config = dict(
    d_model=128,
    n_head=2,
    head_dim=64,
    norm_eps=1e-06,
    bias='none',
    init_std_down=0.0601,
    lr_mult_qkv=0.5,
    warmup_steps=200,
    decay_shape='cos',
    final_lr_fraction=0.1,
    seq_len=256,
    doc_mask=True,
    dataset='wikipedia_en',
)
Each number is 500 + 50 x the weight over the matrix's rms, rounded and kept within 0 to 999. Layers, rows and columns count from 0. Numbers have three digits each.

# layer 9 MLP down (transposed), 512x128, rms 0.06, rows 391-445, columns 0-127
617513547442426546531462410564539559538493501424522534519550430476580542481412410497516536496438527634443488457451457472524537572448514571573507582520496455396485546523652435427602547576570558572533529534533510608528498480497523434544397495558512467548474574577375511479550465495455480491543462428477493416497520495468491529543410439517486582548536597537415575512494544512523582514567
490481510437546461421511487540480565557476492503531484531576445476592534519431527437421524459535454444482483541542478507391464439545464401494489524519538598464549441498602478493501642503492570518471441526559473591528517481584461467573367422542557535547541581452526391534413468395564485441516466507442547519492580536507616614492506333437530558447592476501551480489553442455534483574539
546474424472545601472497530512424465545488528473556589476485470422493629538553501452476462461481553442482533492510467496447509507531492521556453465411498414591497500412524472489472506497565443479434464469532456563424473521561513469520527495575448514497498535540624440469497459514519460533412472549419397563553465532480527508458549523458571496513495547477413528492449490541444477491546
422497489501502555500457548585484449438473494493465481476499521498492464480465458581461506493534589570503399480504573499526448457480501504458538529434467570473618453490502535544505463485516519396456521502461479502439537497473439501457596437490426430512491448530550445527461489494533529510614521475453434513541531456569450551484543542544514456584555530518576387537480498481593479433530
480485446426458429486465630511579571478511398481503497470353511503516506580470436457580404448466577465534541515502491444395552482504454592477429510468507455444462527513420450488537514359607563497486392506527526551471473458417514530555552535462561544410546531505540389463528554523517485531570528483577522501452468545508560570421449483575550445477433461461455552385510437637498532593472
472531405525412416503616487439544565473517491528500524541552507492533586547490476484512524511455512463479530577475486467494544576510507494440516490465632516475455509515516533529561485501447465404439474470503507512486503556481519498509476509479463392535583488458476556486484532512603626508550479556518474473409549499485573518439497473429506488582500554540489574371459467532501557459535
458518534535455540542519498468516516525501573557426445464470567539475442632493409535482549575444465582531519437578600515529341430518548487482552517461472469498433418466536531543471464435461554455560536558526508534598445438460445529527493418504489543512518518435543501499484525466509520506546487503507502450544500504543524442502481457563497515478544463493479494558518464446558499484514
488454550467451483503381493555518539548468424450508520511543558526500456502532361420490520497522600555446481351488441551438535501431592419532447505442541500595483522524470543536498436540520472517554524553437504566443483440438522520469531545454452518513468462619491403464495442568498510581475547438408476500471576507492513463476538494463535555601531520505502574534465448572515389574498
428438477471495473522465412454498534632552491506422467546518473477496571438499607415513457529517532519509543429616475477496526508538539566570455520521515537402499575537560476533463551491441470514538467401447510488439512523510501453482525485427450498511595533465479475539556472462516515495571580499497525528510466467567491511513517458458418506542533471426533448412450518533535448444512
469483485494495540480500419488462432508495490503517496430523439589544572519485572528511451480501476514493484498453597538484450490534431458588491530468483528530366549477500459456446516452470482442503483478478589487420462543527387452466530464472549461457472430549442514551528429423510529494480439436491492463506515509531470514507583501559459443456457545351507599490479502451523588410491
491559413464595492466526477517476523436492499513533489400520557453471480498507506504532533529501345585505508604503538502495481488613461511463613533496506404486543566499518580460488549451481509511535481441489572516490582463427408439396508486519548483505544455492551462528536594439506477462601585495498424533524592550474413525513543531551508453531485507484494494502523508466493574504455
514507473430466490473496467549536552519461502492496430484520486513500528544505601526555493404585518401473491556421508446562520470432552555461524553446520478392412546532502527465457487454505505446556444516494481522453542498550487488477575423498389477505596529500558551496529513461482478587558473473477573483451525561588546453397474565486502565515505445488574449464532524456458518508548
450478491528487506433512414534485524529517513472540504488434515451503537571531545520557536439592452383478352545549497470463476509459433514476493545432568574500538511456442510478518479515508469488592528486465611600552514521566559368509569430486501381497434518537572520510533551494480518484463548483590540569541474569530414495526429484605447390479377484508435509586428478472498530491462
473549482371447479543437589483473513508521518491555506524441434492419531606475546517538483523494548414461538481476473407527536571399540531437443488550469382517562434526411507533539490505578480514445509461605430467502522470570453487450519459461578389414460515532481527582486446518572479469556481509438529505463518525594537453467502424473561546439525512540558569558468516448429465435413
616445591492504471476487532453459515483464559475478475554559530445484479493516490494368533607528433629474492543627468524484426610537418352567529493501495458450478496516461517512498452563437560430441518487555411527447510507504432467464483469415409516574461522479483411467568583527481513523525466460454540517528485494526467582505555465485591580473436505481551571455444496526502409435467
476469462399519538557443566507535417510478474535469449542462440495401471474467450520515568597559528460445501420571511463459452503472452535474551510571504555540475488525455524482489472487414488557470569476431496447474559520566464509524545502537472492443522525440543478505368430555488452556500547536530487421525516465501407617541594410533457488482490515350556504592451502470468382489559
521600566590432599455479450632490579473563461422457562441571573395472484460563483491460555512607533457456496349537515596519443587511502329487580458471525485489568463485462505541407593462473430530495549461483555419489473510484514629497511634484492457497701541512374515575423492519567395469499493486433497460453421484403470508602470494451448422369495526485451523505541443532542490544465
501459515491449451489450416487508494454496558507475450528471562547530514468601483544492466589445475444521570429526554443534513464394491554554533436567551438515430485533641439455549483514512414493571466485485528408412393464483452481436561554543553508560550484502620507447584449500441416538493495565329452471511548541440517445490499441554586511514470485534492501515424499490487534476460
561491487577471492500530463532493489463526485443490464523456481464511428531433507566477487530475460542513545526507462514546461471515466533545464519426532531514498530453484488501455392536485534542501504470472557456484442476499519456518510556464424494467439483491464533486497582527458516514499491554560539457540511514480461539569461552529531479432434537495487498461534543578532494507567
515592592539564434468422428500516520549501430363550402530558555484552545522445480441659467492515431555466483547572542501408633432435497505525514417397529533499464511517506525467525522505522410515421571400456510425511537439452549457532499530410507558386515422518505573467482545490594504457501504548524426535546597489570470498563537475462506498514433523502485469606434501570529472465423
493557462471595470373542446474505456502523514551602418458360496502460564572547549534572562504451490618484572482489344454448476465525465460597499502487483455484493446529474507485477491471522448483553487491470548454523423502531562494490420501546469519402480531472549530477504504575520464489579520577533462470581425446514484549564475514487647392578507530446520444444597519479418567634483
495500403563543464492469526437560497584526421435485395567552458528438530431462499522484513524519486418409482581493421419634567625445465480430497328500532501561470605564533500606504540623510436489544463496583513532494523528534546579489494418513486469460471491566594508462436466451522554538564578461487515452544381515438522560462468643515473552514619461520436479459477539546455482562537
500472450485586530494499503441537439471462495501422499420522564559487515511481455541539486437539563479484481513497547502505493489569536426490586456552433510625612492485526555479544574504535493478525450434522561542500536461554507526396611456526482487460596510554555476397541487418414596422460461385387440483425472519528540407457505412541557540546521433552536521422539547523437472519520
458471572480481498480568552514524451609560487497441558517460451547511424483453540493485497506457523481483439481492468493438545466437464474563456504472555562555463456423506414503522519579557575467541558520469515550505462435542606491486595505449447458564520554536488520459509603516453554518496376468516515444581502419474486530455452449489511470518549546488482482420537521519577536495561
554570513514545519477546518448528418584527542570538512592456520573598473511490549496535525500515525488474424536515510495413505522550468474474443642416492558453667557454452479551447497437473629561550474526369462406421444482429514568422574501561515511486495523441553454553515584477470426459462477426477467495567545541451495443443496573492531414527499562498469546460448427492465524488480
518570482494450452532517572493520559407495589405463504523490502380446552455511489569455445484434472461498547492441482554425500541482497460559482399533521443534436548517499483479550486437432437620463551435541484497540499584493490568463509545556484528524519487495497456574541576522506519470503518463450516476534524564443632520457466556464517512514547338490456501524573503519503554529502
585449550465526460503597481545539489467486415449557505550532496460499567521453488544541463583465519557488434487560606494579507472441457539550451491480576538443547466514547503522547425590535473519431469530647572526544511479447486585443493607455443474609508467491510607471508413483586586595502456585533530542492524575521528479518447506514591493475505528470437518553511524534584506518511
485455484516591504551526533475461562560572576473508532474540585508502446492464473590505500472496410474476518417528571486454480507529480567594496469438567453479524476411546520541421608540492476568438570561408488521476486389514399524586576542443510479486487478496489522443497543576433522453480454506495469492552472470521407460533449518449502476440488550517510496454551419423557421575587
476568416390445484491542491489556494504518540604507449538520513506492532470515417458494473570525561437436443523462576527570490437511414488444555511459430509529573474482402413482506585476498568456549507487452503429415416495512439455425608502500479351477573410432533521539446522501477474512533479558504495482482518493491482500527477538554594472469482490425553519513443458544538505521531
447431534474557481428546450443578507474579493509501546454482467440490429472423511515541526437449544450531471562416499454520553564420517545577518442501515479432477523417465484499565474443500491477548484437464501556515506436497485535399444439525498505437493554390526492468483513477504439441436424516460449407503473534525519562530425533516466460492497524531500471436486446619467511599530
480559426440591544630513472518553572535457577523512581495566594533511574569439531464439503603608530462527576557452461480433476442506437576477499548474548444458425496542479555567505455483560526502417511461511582462451451553491513498451489572535453490490561495477506447541478544575463448545479382515565489501517448492484572431465502454466579555523491474494528466476419455502514504539559
469486551502491491406557506566632518484572462529498511560543460497534530480607579604537447455539478542490511504436495428509550431560465500545511556383514439562519549534492505468506481430536517554454479554557480517417480502531422481553522457420566468396474521460456465476472528496563356515387530477520533573478469452578426425550549532579532443479458480587566544445461522480574484478549
542569474452555513524457486489505485444500502539543562594528560503468496504438458499567512466532443494490462502558570468510528441549496441508388560517545478528512445492516496522471492588477578417569571536464437465513512508548474499470523472498521451501497442550419482504478580443597449476537521518512449474453460459426520485506551461526582489539512435512510473536419519430488531483491
435445676456547584339502556580504441528448516569560502413398602512427485477522438491510442491513514563470452529497469498464452489487521439660544465549486589614569508519461572497470456550474533365558559550415584537603500407461491525503494400444516523482482520557462493449504411463438463512475534491432435419559496483461438515467651521448542492491587566547496618498573514536532532432508
427530514500578549581465443511539435487484311542544480498453511501446596559461493472516498497443525527551455526570641504486461510438472499455453495585527484486519449524558513571530540492519572477545528536527545451481488505536593514505607488520507489516548476496503432467563435580564493584500485477453572470535601504506387413504568501612518389409513470513490545484483435450534427419497
514528497492433435570473496463586432490418460497456582413577559551525542512472572460521570559652545505555527469548513476462419526551511498437504535523476509443426448533498470536522443532535485466469439538491488434496494502454429424442500570568475480426551415561493389543502556523489486483478581419494503548466490449455460439540546468425429540490444494487575497418444503436475459435479
457480547472513608533502426490564482535491566517479514534571568517568479563505546470457481501623512534510559535602475413522561520455462530570597441483483483465471466446449499488533530515441437496491456450362509515423427531522555536495478557500551496538461572512552502489508472469400449500547476494501529473481491512544480491535583442510438505593519584524471490402418451473514536619508
526527512473447514509501479476532586440402490389438525543497478524448554497494543437569510512486462462495545432556463507442579543485542456591487518540521500506490474496462483429500484475533446471516492507532519497580492549486489511601500545465512434571467425538438516562526517511528483515442567529529518590476529517479483497590515475463416496472520473481641438563502521472453502485482
530551571538485507447506466487483569473460489542468461552504578511459483515570530508512552556462536570560549537461472503390438401513567500491416509463483503447511459454512572509530457477447476460475471609453523482523453454538591535510476486495563473501504504399476567536360559495536487478471514472476554475534501485505569576526553512518445438556500468497422488551478523495499476436519
500517462608506490483486520509536472513433528462582474522554413508524476568459381495525518550485520590546483485573445481490530611500563448531547456545483429477429509492491503541555385467484523541489521516503490474482415511454556530498470501481503462525503309575458554421531447582582515547485512458563510421451523473511541493473429588478497515462367463546464489519540483391471591479562
524490519399440547409449507516526411490460462487507532509509451517390515543484446456429487459470620504494474473518520475427502496416469507518498474454512440505535486545477461583557434493516457536537563532540623477578549578510451551475459530491471486595514561505454480379463541541600526522461579498529420454482473467558497527594570548450522516495536458483480509502524514515523472489379
441460521434511506453405548536531417387499441514411495483557529493577449568463473501546477530337576564471548523525463595420490493586515485501615498491428317475601646555444565555512468457531447519513281471516524518428572487482548514456584493484629437594534535440353513468413497557507547450480607544419438619534563561467582468521514510500417411555327526404451373584527572533527468533535
539447575485545437603552491521471515488480412522568539478521508594491483540420426510612556542452532490472538480519411510495440489549486527504484504566514470444533475420507470469390510529412432574585565488466523538574521588511438480572490555535486539440467544529423463490469481510463438618440467486488533518494477470481556491418487508564503478517463558500526456497538435501577472472536
548350531446394490478524535553532481543471482534487512539510483485480522492495423502515579506466556451460529493472528465473518584528480473485516484471495530525446523467500488544484514476519571549481531544449510456431481431401432542470550618465499503480415498504451541537491526530526514444417487564457475425468488510490502519472589579491422408550558509612456446579515517436523416596553
568395453567490494519521522564561465437527498490449555559486520510478454481567527484506493426532584534578510574478435487465530526507474466520485488551403502517525572405453405502552444483474578463454499606474491529444544574634492637480425487546441466510504548426602480431552383476508510529528500458587508534493421492523448573519578536450559510448414632548455509541440518539485481505575
515370534542547460484491555538444420470414444447458527399557405487523546572460455502555670415503492469425540397501478583544516525603473555515524393448485593582481460453520554529513474475571498463495502551441416405470458411486571437517555513554538444454441620583499544529474471471416418494506577409519522557447527538483484489531565490533424434488512551553459483497478528585463503461536
464488558499513457550525513583507475500447494497508513478427573569528488482448525500540536446513454503532437507444412515499545534431503546469500548429545465524440428545532516535491462575456485454486415527455482541506574553473541501453490540554485438500544526466518471394569437560510484498544488536480571477472491506542416554454478520562564497580506467492507580525411459456500520463497
470436556465456481439417519470536477544483437515467455525471411543493425434537485480470465496568500443496584560515512568502572499544524613464563477481529458537512478523532446583530562461470510498471417553466443527485520394525476545545449513493496551590510507499548425408593594571500417505466530471534456484548517464358491482474577462520458457466552497541478513398495456461563438479400
549416547471508521547404403532482506528443485484439417456466555450517478514484549448441524597481510516495501542525539551393418492507503519425450527411505549518592479423468420447534481496492402515499509453499545465587529528514445465474506557513490428538554480438507500567559437502467524435465558504536516416459558551408541484440581490551428416463517464513472488408422579465553493490434
484493479510630563531442530484506594477476491434494463423492498485408546526469380547529486556513501519367641555531530574560527476592500499515551492450473600422558481410400614513467535460527531498546488520430549480498398590482510529432517538554453510448473504510483561454645485477545455489479565523471492495496574479507581488472529536445418481576535493577407443542522452494433496519565
460656464531486417548513536547478516474490583514547549490491509563547442484468512514522557540513508573567475532524539539493510428566465567511574467511423455597469536454460504447590502546413471508513485432558482405424559464568618490455497504533528585493477510499505442405445492493404497473485504526567471534452500475491478486566525531417544512474489477501402523502490529498500525552570
456462465486547555426485443537466561496515540470452501483427542425553582478507543536493488520571422354472467486512494429453527480504465589500616414472497463533540453416444598511527485481563544496474386488502511467533528543554450469524586525480549485453502490498525468545491506482515524417479553571495490457456437446524540492550393456519502565387537404457441382471569528571460441490517
502538483406527486486460426528517419570478525536497519474501508429461521594503534583543418548507581538578576488471506504502457445487517563470517460531389482537511511518400577528489518550480425480511504543491543554457487493563473539480517483501499563532414498554490485499520428524461563535602396536488470562456435455495476542561558417567466441521469562522462480450444503527458432490585
463493544499603588397481486579480424465496509500434527428519444445495477541418450426428546546566404390488420485422441540423418406468456538466518532430503547486547526383485536565462462450451472521478507555482499605483411395519496425486580426566539435527488510493448501475434486542549411464510516413397420560520576539333522441569489449497494520470533519526442359534480518445469459463468
554488491438498544443502456549565540531520495502404561467549494416535552510540466483507489416342540593560531467520388506542403559430465539403486450568439441466548475542496491510474553552458557486502564503530430499523509583543521547533410479436559468539592500485533401518591457441486356484614530590602534502504459531382480491456443462525503538500583635534475516554436411474578508605448
# layer 9 MLP up, 512x128, rms 0.0602, rows 392-445, columns 0-127
442501451416400551480530511393467460519515513347499603487452494435496511529507611504616474610507596487445503546393439518595547415502411538459596472506504513465492536548439476519486393505413447455461531495507433440474489501481529479515618527504499507441490486488541606480504488551500439536372565569417448488443458455439464479457444528566474435515424420499446631627505505497488560445575
404553480538466435506543440542594538462585496560480435570571568575482455481478430515602587547542437520603537519371437447492439528451458507522539435531547584436522405597455512593517480586481491568537422605471515488513523430472469542404542410457437491447544505477445529559465486480465579501570507519562599499467527442519489491447439547508477525482586502514532571426546522426474501471550
579425424428469499460551577524483532501584518536563519523573471498463500441553560408526435592575446475457497436548562552485509511453568499535488502513542502489462537550432505477467436474421518557523417434537507462558533507564467503489477511500459493520501524474431613490372502479528495498426481426577479506433487540547557535476467520456509482532559559498459466426500577535487502413523
550430405505524459662523513452535474450521506471421540480531472458408444493508472423506445544496402539585536456547568551515510498496483454479429472514547520451489436510428503455510511547513579487485484345454572501461569585651508530422557559552465498475438486419585560518497553505448400597482418464508516529493635449545405500498455517519485536454500478505555528485484523509545578470594
549478443453545451473443564525516528460567597485490446508484490515447429505540452502517458504502398502543407526509522506478540476488483496642502458546595540543465497538484477479473449491433539608533476517459484562459502491491466428477491502546455477483501510523438544550435530510438472422427593514411447522512454452540470571570483487532444451541442477504487480573495473482532494513490
581393507516461424466537540515547539488472532454514505507466491445488600492500541501544399457531516478461390536491511468488554476430489515436447534582418492482538504510533478534415509561529447511556477445445488493462562514516592475502389585515512498459404554530494514474455547513474568483555512501534546470489466491433474502452495519444538427471524492402496600544490530509480558565492
473461488503539514472495553448437486489419506544564528495382552488533519431531509474469440583444459480451516546480483557524493491413526492534517461496479459509560527507433504556435492530544523452491471485511603464563551529626486487412479602606494457409508480455515490487432483414509526477492573579508517537568447515667466570485498433527485448499516528466491534483501569605579533487478
542568469579553556541480515422593433399457547497489471464511493490509497522541473472412468557498439472427464516431466466525465457454501513454488550504541447610451449501555492416471486517524571469476444499477564500533410428584416534417537522603597496492460517550498530501440543505467429636419490522482537497567473496495494486442430511528483566432486578522446551621503455418563485500528
481495447530534503541521562420455543529579525354482371547504387477523465465513502451527472511607551518439528463463422512501526525518463469438516406549527485459556508459442568486457371584490491493562521491446535489519500497496551494514368565536561481492516484534500479595433395552510505513528446584607503476430489476477450520498465514397493500429455460537497505533482557547481470507502
465468532533481574483486590541552488483469493481463525603504466468457515462529436551436582463455551450547473511566476505496565459492538482521417479508546471448536465584470498532421534517571547476479568517535486490528455492520501463536512509594526519605432527528510527500534551530500485505436459618571536522485442623466526468446438483515529624474440472524534520474438508382441497548524
449569469478498537519514542468526477370553486544525453508572429473508529461567483554447533444485565525385460523581493540549411472486463533501541493532465469497530504456543505534459452546534465588484507515537576555530490484481503476528559545414500541533453466487488435493537474544560465458537507454513517548456435410556491446433442407471468484462456475458489540459417532551422554508483
434545437476533554478487525414470427473548521485469451603574573475554458339465401472486423575509468518412417532450562642531408536471461530563393471496481522554525451502679501442590582482477454523501527487522567464492470540618511476616570532450455412512500498383591507489377545416520479501428543418420531461438491432569488540501486491458531556554483522471464538508570541544525523512514
493493531545559494447510502528484431572501435438526512512561484555385457522546585566533552519563484504446511489473499599465547459613400489628468468530589548539558561497529464480442494450521449424680499575421516619539369513435483480472467442476485569505501492528509482551491495419478502510444534499488511462543496531466377549509425416405470473503512440549443504419566541476473462529578
448482460428543485504444589432433445497506528415517475530519403500474537489545412448598509518461462495531437535484406507571563445495486531537474453488466399510520520434575446597495482309515502568546448557444541470520427520476501468479546519533561527462499447464516508622524544477551471567401415577513611482536546463518487465561530494482501446500451553503466458606493562449499521592581
426386544538422485491502463518371531409519415451487473405537597470552508501459510445452578476437476513490428537433552488564492542555419526518425512464574511489485417497524469522541467520539503488583469505526466519567514500439517384521603472477468512495528513489531598506519623436508500616611485524555455520574442529544488413430460461442494433543405525606394483454554540587596583449515
545445512368508457496537511461396381487406536547449438505383476487545531455545505604607545515500486512541478549549542552537593453518512594451447497462553531596532482519473432452508410559580517407551538573419479622592527428501455378527514404497396481491330458479591500453508557494499587474455563479436520622492509485568569540391440458437525523550481401577506392611490450424455522493525
458562534466580589480524529595495451459508454507443397426543485503424524474508515523578513612491519559413374561579458567477546538563430562499387467502510578585464591451425483464492503562456483438499503439449522481579572526583478456511468502477533481472409534536443499628482470410551498486488489553466473566503459582562477546530464504494413459485454499543436425533519555457501499468482
517475551490508531544505528506521480478533471564537519541535502587471537463525525468543476472468510497471463487517576457517523478502507456518490519579473502505559529494542540538519583502597410496516520576502498517477519500493493524474556455512527515525526509444492491500510463419449490490478521492453461510520521470482544448472521500467518494512511539502498530524468476417513537501445
433530425354461520498544414423548510462489516514547419500494490502469388465451455527502481526468494501488491536502477406531466599436466475606489493519477448418492461512459445544562430417494436501465418546482480547539478509459454490561507510506426466520519514442508666586488558501518544536477485466493509520421511497446500551428569478592532477496513514548522520490485589601469432564517
480517483601429406557479610514395374484545600420475564453504415518551479506489491536500433543440480548564440500499474542559594586502471519463570484575550523555471505437538514517523358469497584551507468517395488489447545610532439399535465503569555487480447511569477454595590523455456533557428484518457635443518443528469514544550450378503494541521534503538551533522354562556459515450456
512506472578449551481526549521449477470566543496605499515483490520561537423462551536434398530528500484584507479550520524488557500632513482558428586555454416425535393380528594438571450431485561528410445440423483438510459585449478468515519451544477518439565495447489466626469483498507484491458458628561383531574445460545535441494481454499530411453497433458508503543477519503467607502480
552504486510387423520549413443509472471538623487538428580486436562522464470450471490484554576561436511438477468517438483444467536455536533505463605506620503420483472524540478547461398569559516478521470539422484430486388460533435414530466517523463561591469559511548580523458560557536408576479461613638578568577483529490523553527492542550477439453518560468596420519387463444435571464578
498497502501421561503483513546490469516371503524525446495501434564553509526457468511499511520500473486507532524447534477618503490536536513435501469529539500456630480547512616505538540439538425529540510447467427506483547624478512494460498506530537561524491487419555509491543468438522487508521560559444517614460491557536573586467517520437412477479411458476523524595560541554438479512461
387498578550492500398498522527515499504478453439506423409515480527517470450467460485543497474608604560515537496457513558530491452530433465493472533522496592464475469465572452617539574541528394500414540470521449603460615521673497450552504491613548467528438501530503488419477536529575429469519556494493381494508459573495485525489487469494430435520505485457563568566521556575494447442530
615557365540527486553448506458426516419571458457477455484589451553563519454490463489556571493508463483444437448483467484544483533427512485490528554436570544570512449441525475552352510569523464511544427483436480476544492400523495465545465604414565488571477517612486537443473566502515453451574493378454577576461511555493410518493413503513447446473556553481559520489471468461428488461465
458523462527403461443555447507555448401545568434486539541524479469569442507483549479480499482506492535501502525473410451519515397484497444497576488539545518594504549462496507587532537424552519593533525507474481514382507479478511461554392468527507534414459504492525544505527548529456491472475620469453469590532438489486487441567569486516509426467476435596633515439446548506467556568554
499575432440522502479467559470478440515465428421521430521540401421536472451478589502495467572477456513552504445535519510555545391450440417426468614513543490534456399537493498452536477441493499466498495540548569495545473499552570555495541482569493527563592476491500476496524525385529438442469439473542470494521538486444452443544463418505446507437401558512460486467488557605490516500517
454471534464513515492442588381560470442565454482505575464466499390491496506521614509567470428444438502520468490533434452480518556501498433555560506465534466495490505420472624600477557474525422487455543476432518548463450454547498570463481497494503558622442560478590398504543473572480482560440468433414438482483563519431508525473481459406442531562400498520490532504496461365454497494442
510495420502525554572504546512481550540499501466503470487407548524553475479519517578521434605511530539492490526563470546453459540488508499438444513531514542495551503576545504546475558529459514453382453492516451476498541604470483473479513529462424483446429490537498540526504520559568494576436499501477538518434485456528492481513540498509544502413444443429565567520533479453502524559518
481478510514569480554491509432487393543590505481533503511492497483573582509514528528506485484455431498511458459525538521511534413438530546521470492489481418537582421525523467508524487492440546527446454572540521464527483360570542474549450480596512553511424489473391469483539454553478508502476533549460481425564466537444471587535476475527427466473503518532447532513477552488472545502559
495464449461621496501544565388517476402606461514524481471639579421462540558486499484482532463464485521567551521564536445616471492538504537555476463570462477458564481475456505616485485461537446494566558464509525568554462523519512418482473584500471540530535577459519540461486436516481452511521466542446482497463450518496517454482483514460586474463490526521425553559532525582512538454453
470509504467489512562549459484539487477577504511477434534503514492599550546484531514450566505425606485514562543487490493592410501425419497541444449512527457516501552478453433461511501471556472498496430501530482469428436469450546457507408436502430444502554532497501521565454474588467507452480525538508529492480419416484440519455446490525467509441481534494448508525442477530498512511375
581555408442427436572605494443500535537561459418429441558523568376632535583520530548470500491555446567426477481544499493428396475459525530444497641387481541519509561396456547497550534522516385491461342480521510560443528484521512515487442555505482517479476441505600500552456541600543518441494498566493412532529439546444479476535496481450468445543502482454436528494500547432521499499508
486465415488393443558517601392472459499495482468510603481514514515553486545511569490579429453448524503415502542520455498557514545482464527543447488572398473480512516417454481477492429523542461482514488440474478459502488532541529429462418608537499533429417529511577490573507491486481485484551486534475475459458497452489484610544613461523463537510500486426521507524503443556518495485504
440592486472537532537517531502490458470563468546609455490505520480502505455563508486527522496578463505543419527533483536502495557528495455537408512534485508543560518412485421451497499388495569451477538448489387527480572566508531439465539489512503550524465514462562506493450516438465449473462498490542642510494445593576520522404407476395575532566434457555476441524549548546491469495574
555568488580437500529444495450484525524495478632496557577497520473415389509497440463494541449508479488558500463364543545535564590584487506513530536486444456463592446526543447531463469453471533421455407542671451449432572512456545508549472461443512465503535558434597585449467533547464551475538497498470478487497533481478498407446519514405551470503472428476515541606557483448423525390500
425399452529530477463492554519477448431561589541457517492466532409458456385421491566539513479585435455530443464484539548547440458505437485448416467468418463439588540541533462581577488505518607452549458607509465478422484556472493469391549553562469644492467446489498388424439590518508568460521446533515447467539536520513486465453487423542551515570478477423473558449477530585460541503462
508403506390435553593478476547528454445449483547553539557480434522483563517492512440574505418547482529455487485504502475546517516484496506538496525461528500450518438463435496467506476444502561484510540532547537516510447416540451528561452478502477459482499587512436516611526554460471446544509417412467477571461550526515399441493489525556438507546483548426495577549582439534539477513594
489514543446458493526578504487540516471619477433486497573529528509458464479530555539498500494464585525486517403471530488480513501479530450388472467438592533495463527505556557530507489495489469511478485483505517533581533436558450477553620539541471529437465534392528523579463494422532577489460571523365512552515468502528485477557489477569478473482603475465529487504527485496477423560532
413426444495517494592543501468524470587567418554485448568545449447493499448528485535490445433551487536497547469499462478514527429471514496503547571581548459530525433444465484555447403531492505587446488517577527564504496565475600530496465556492462557509546474548523540575374560438506438582549564482520514489428486503523519518501407471535543594473490465521560545473533523500444492478605
563470597613535582505481559442357457502607545428517529503577599433532438444482484513624526597501459349505385517438560589600558635503575433538554426503433527580473508427455567480453462652588400535491439498426591410470528484553523414504531480510445537499504599462446526405534529464358544452429562536441463501401420551358452578341465498387401434590516474424477507555454642459405496381524
500495532618461439525521499414472400463560540491430475513458467463567482460625531536551475517592471523530492455469568503538551459385529513548488518526442424531487540494522479494474479523481400508520427514451496483458471497558506476501424533548500499553533487491478436484534495530477552489445578542517493500414565509398479581538446545463484461552543562483532538440491517515498513481484
444513439487529475526461486542513491461504559446478511520485502510550535506499485534483436461548480495372480527491470538513486513467471469529471509525452571464497506470485505509460491496545394611517585574524469546469524469490450469536568458546485456428489529563536490562474514483480460552565483471583443551454408458473435503551513464496511538531469439513550587508497508563471550507543
422494521494518603523419499449469412511482415570465537488420616422448565461529440453509484550508415436503520518523440556573564436419562568436458546534572462453429475531531563606457570493519426503462491502593503448512392442571613426511501515454498496632502618494549533536537559476496483531475467446452440610512492472474534506404491427552449528556587529360627432524565537574421496537434
481583420520453569569541534497530420505531528458509443551499563440460409495514480484466451545491427477511500523549379507518558594442512443432522626556512420436501588511471346622522529546467519550401445446561531591494427514438361503458422578527458438480541450460563552503557576444426535534512588587489427469528564568506469522473373459452561621489442463476479626444457464399420531550510
503548513511445541398525554465450441550502582465435421575553444406439479508521502534541491585492504529506617522483563507493508434555505498556448489519510422475492521480506542511456497450515511478533493552541507434466484550548501427493460520465505490559521530549517479567417441417519537550464440560500466511516543567479477526584445501421533517504469458505501517576491541532506487509508
553521455486507495548524494568578544401490599513515473357448508523539568549554564484490488548508538523465415512446494493483399568333499436534509522455502449507493434489498528496512522458445475507481482584523571580443539594502530480483511493466490426485470456486467555541454559564567615485485454515490486548445475491572501597513435501478518501535502470471525504547507553522514529558550
474496449469484516542556538484508478490550493382467488485561474495535509514486469559527440598488561569505556518529456483482450506485512468484497482473439539516481472477484525485447473486508498508532473579507501563462468536523552538612455551561430492521474566467564516501581467497513490515465525522516465479524359514488445503497471460505455523549533432460455562492506500472470512519406
496472583538467543530521441348439501506488460428504473540515580542549519501500526508520435488520491510611535480528557555487514384540569512566554583582431459502445452520436589558525526536490495609504508478630494578535528447546504440557444390450516471588525514491510522438502458529506375388552434524504472506493467445531433465516517424468480469398426473420572473481469507503527599605417
493483529515473562390469531493548511423563549475466434443484488460501480492507603507532540527485526485533484549462465455556397534422442460440441527508549482480461508480494432593426486521524566547491455509468500522585475508458508497441509489505504507416524470492591486605580523501597543486529543581541558516506503405518480483461474506537510507479532489552629520529521504494489423444537
480565494553458473568610547518522536512506424506509502443507535525497440459567522554469433587480428516538471517578443525496534465503607496511464524520499448419413469455534468532464525456446528480568516629500569561531652422448550491481489477513424601476481631465560499378510486560549478404435429487483506469443437451454487440609593558462464503555490529525526518479510456453416488445561
456510442483477478493516502569567402481556576523537458446484469526484456436502468487522487507520610556488471454580507475535523546450439515477499531479455408509533518533538501566482479502435562542517585541548570380498474443407457386489415489497434571454540597498544449505509560404597427452585511489544423500550577444432451467437423539466464491551490484456473546567574560372441444478603
435526537557592525577430485345449489475494445524516432529598522486485460413438582535532551496440437456626585596617516502522554445513436435489427491550552447446454359480504532494476482565605458532672467489565561498544452462516423448530453386518545483498510659497510524493455460464547492361398420569483482614547572469439550483405571388355540494465594497461490345455557516424435427600517
496597489459472459565536440462494512464502487462479512434462580571494540512524434493453437525623509523504479453483479509495570491477493402519475556540555495466556534520469494551477483582479521513472465561531575523456469474489507574505500496500446582398487529415505491463422476556586587460458452498560484539557449487512497508433474515382401471581575484468543478526538608489431542483541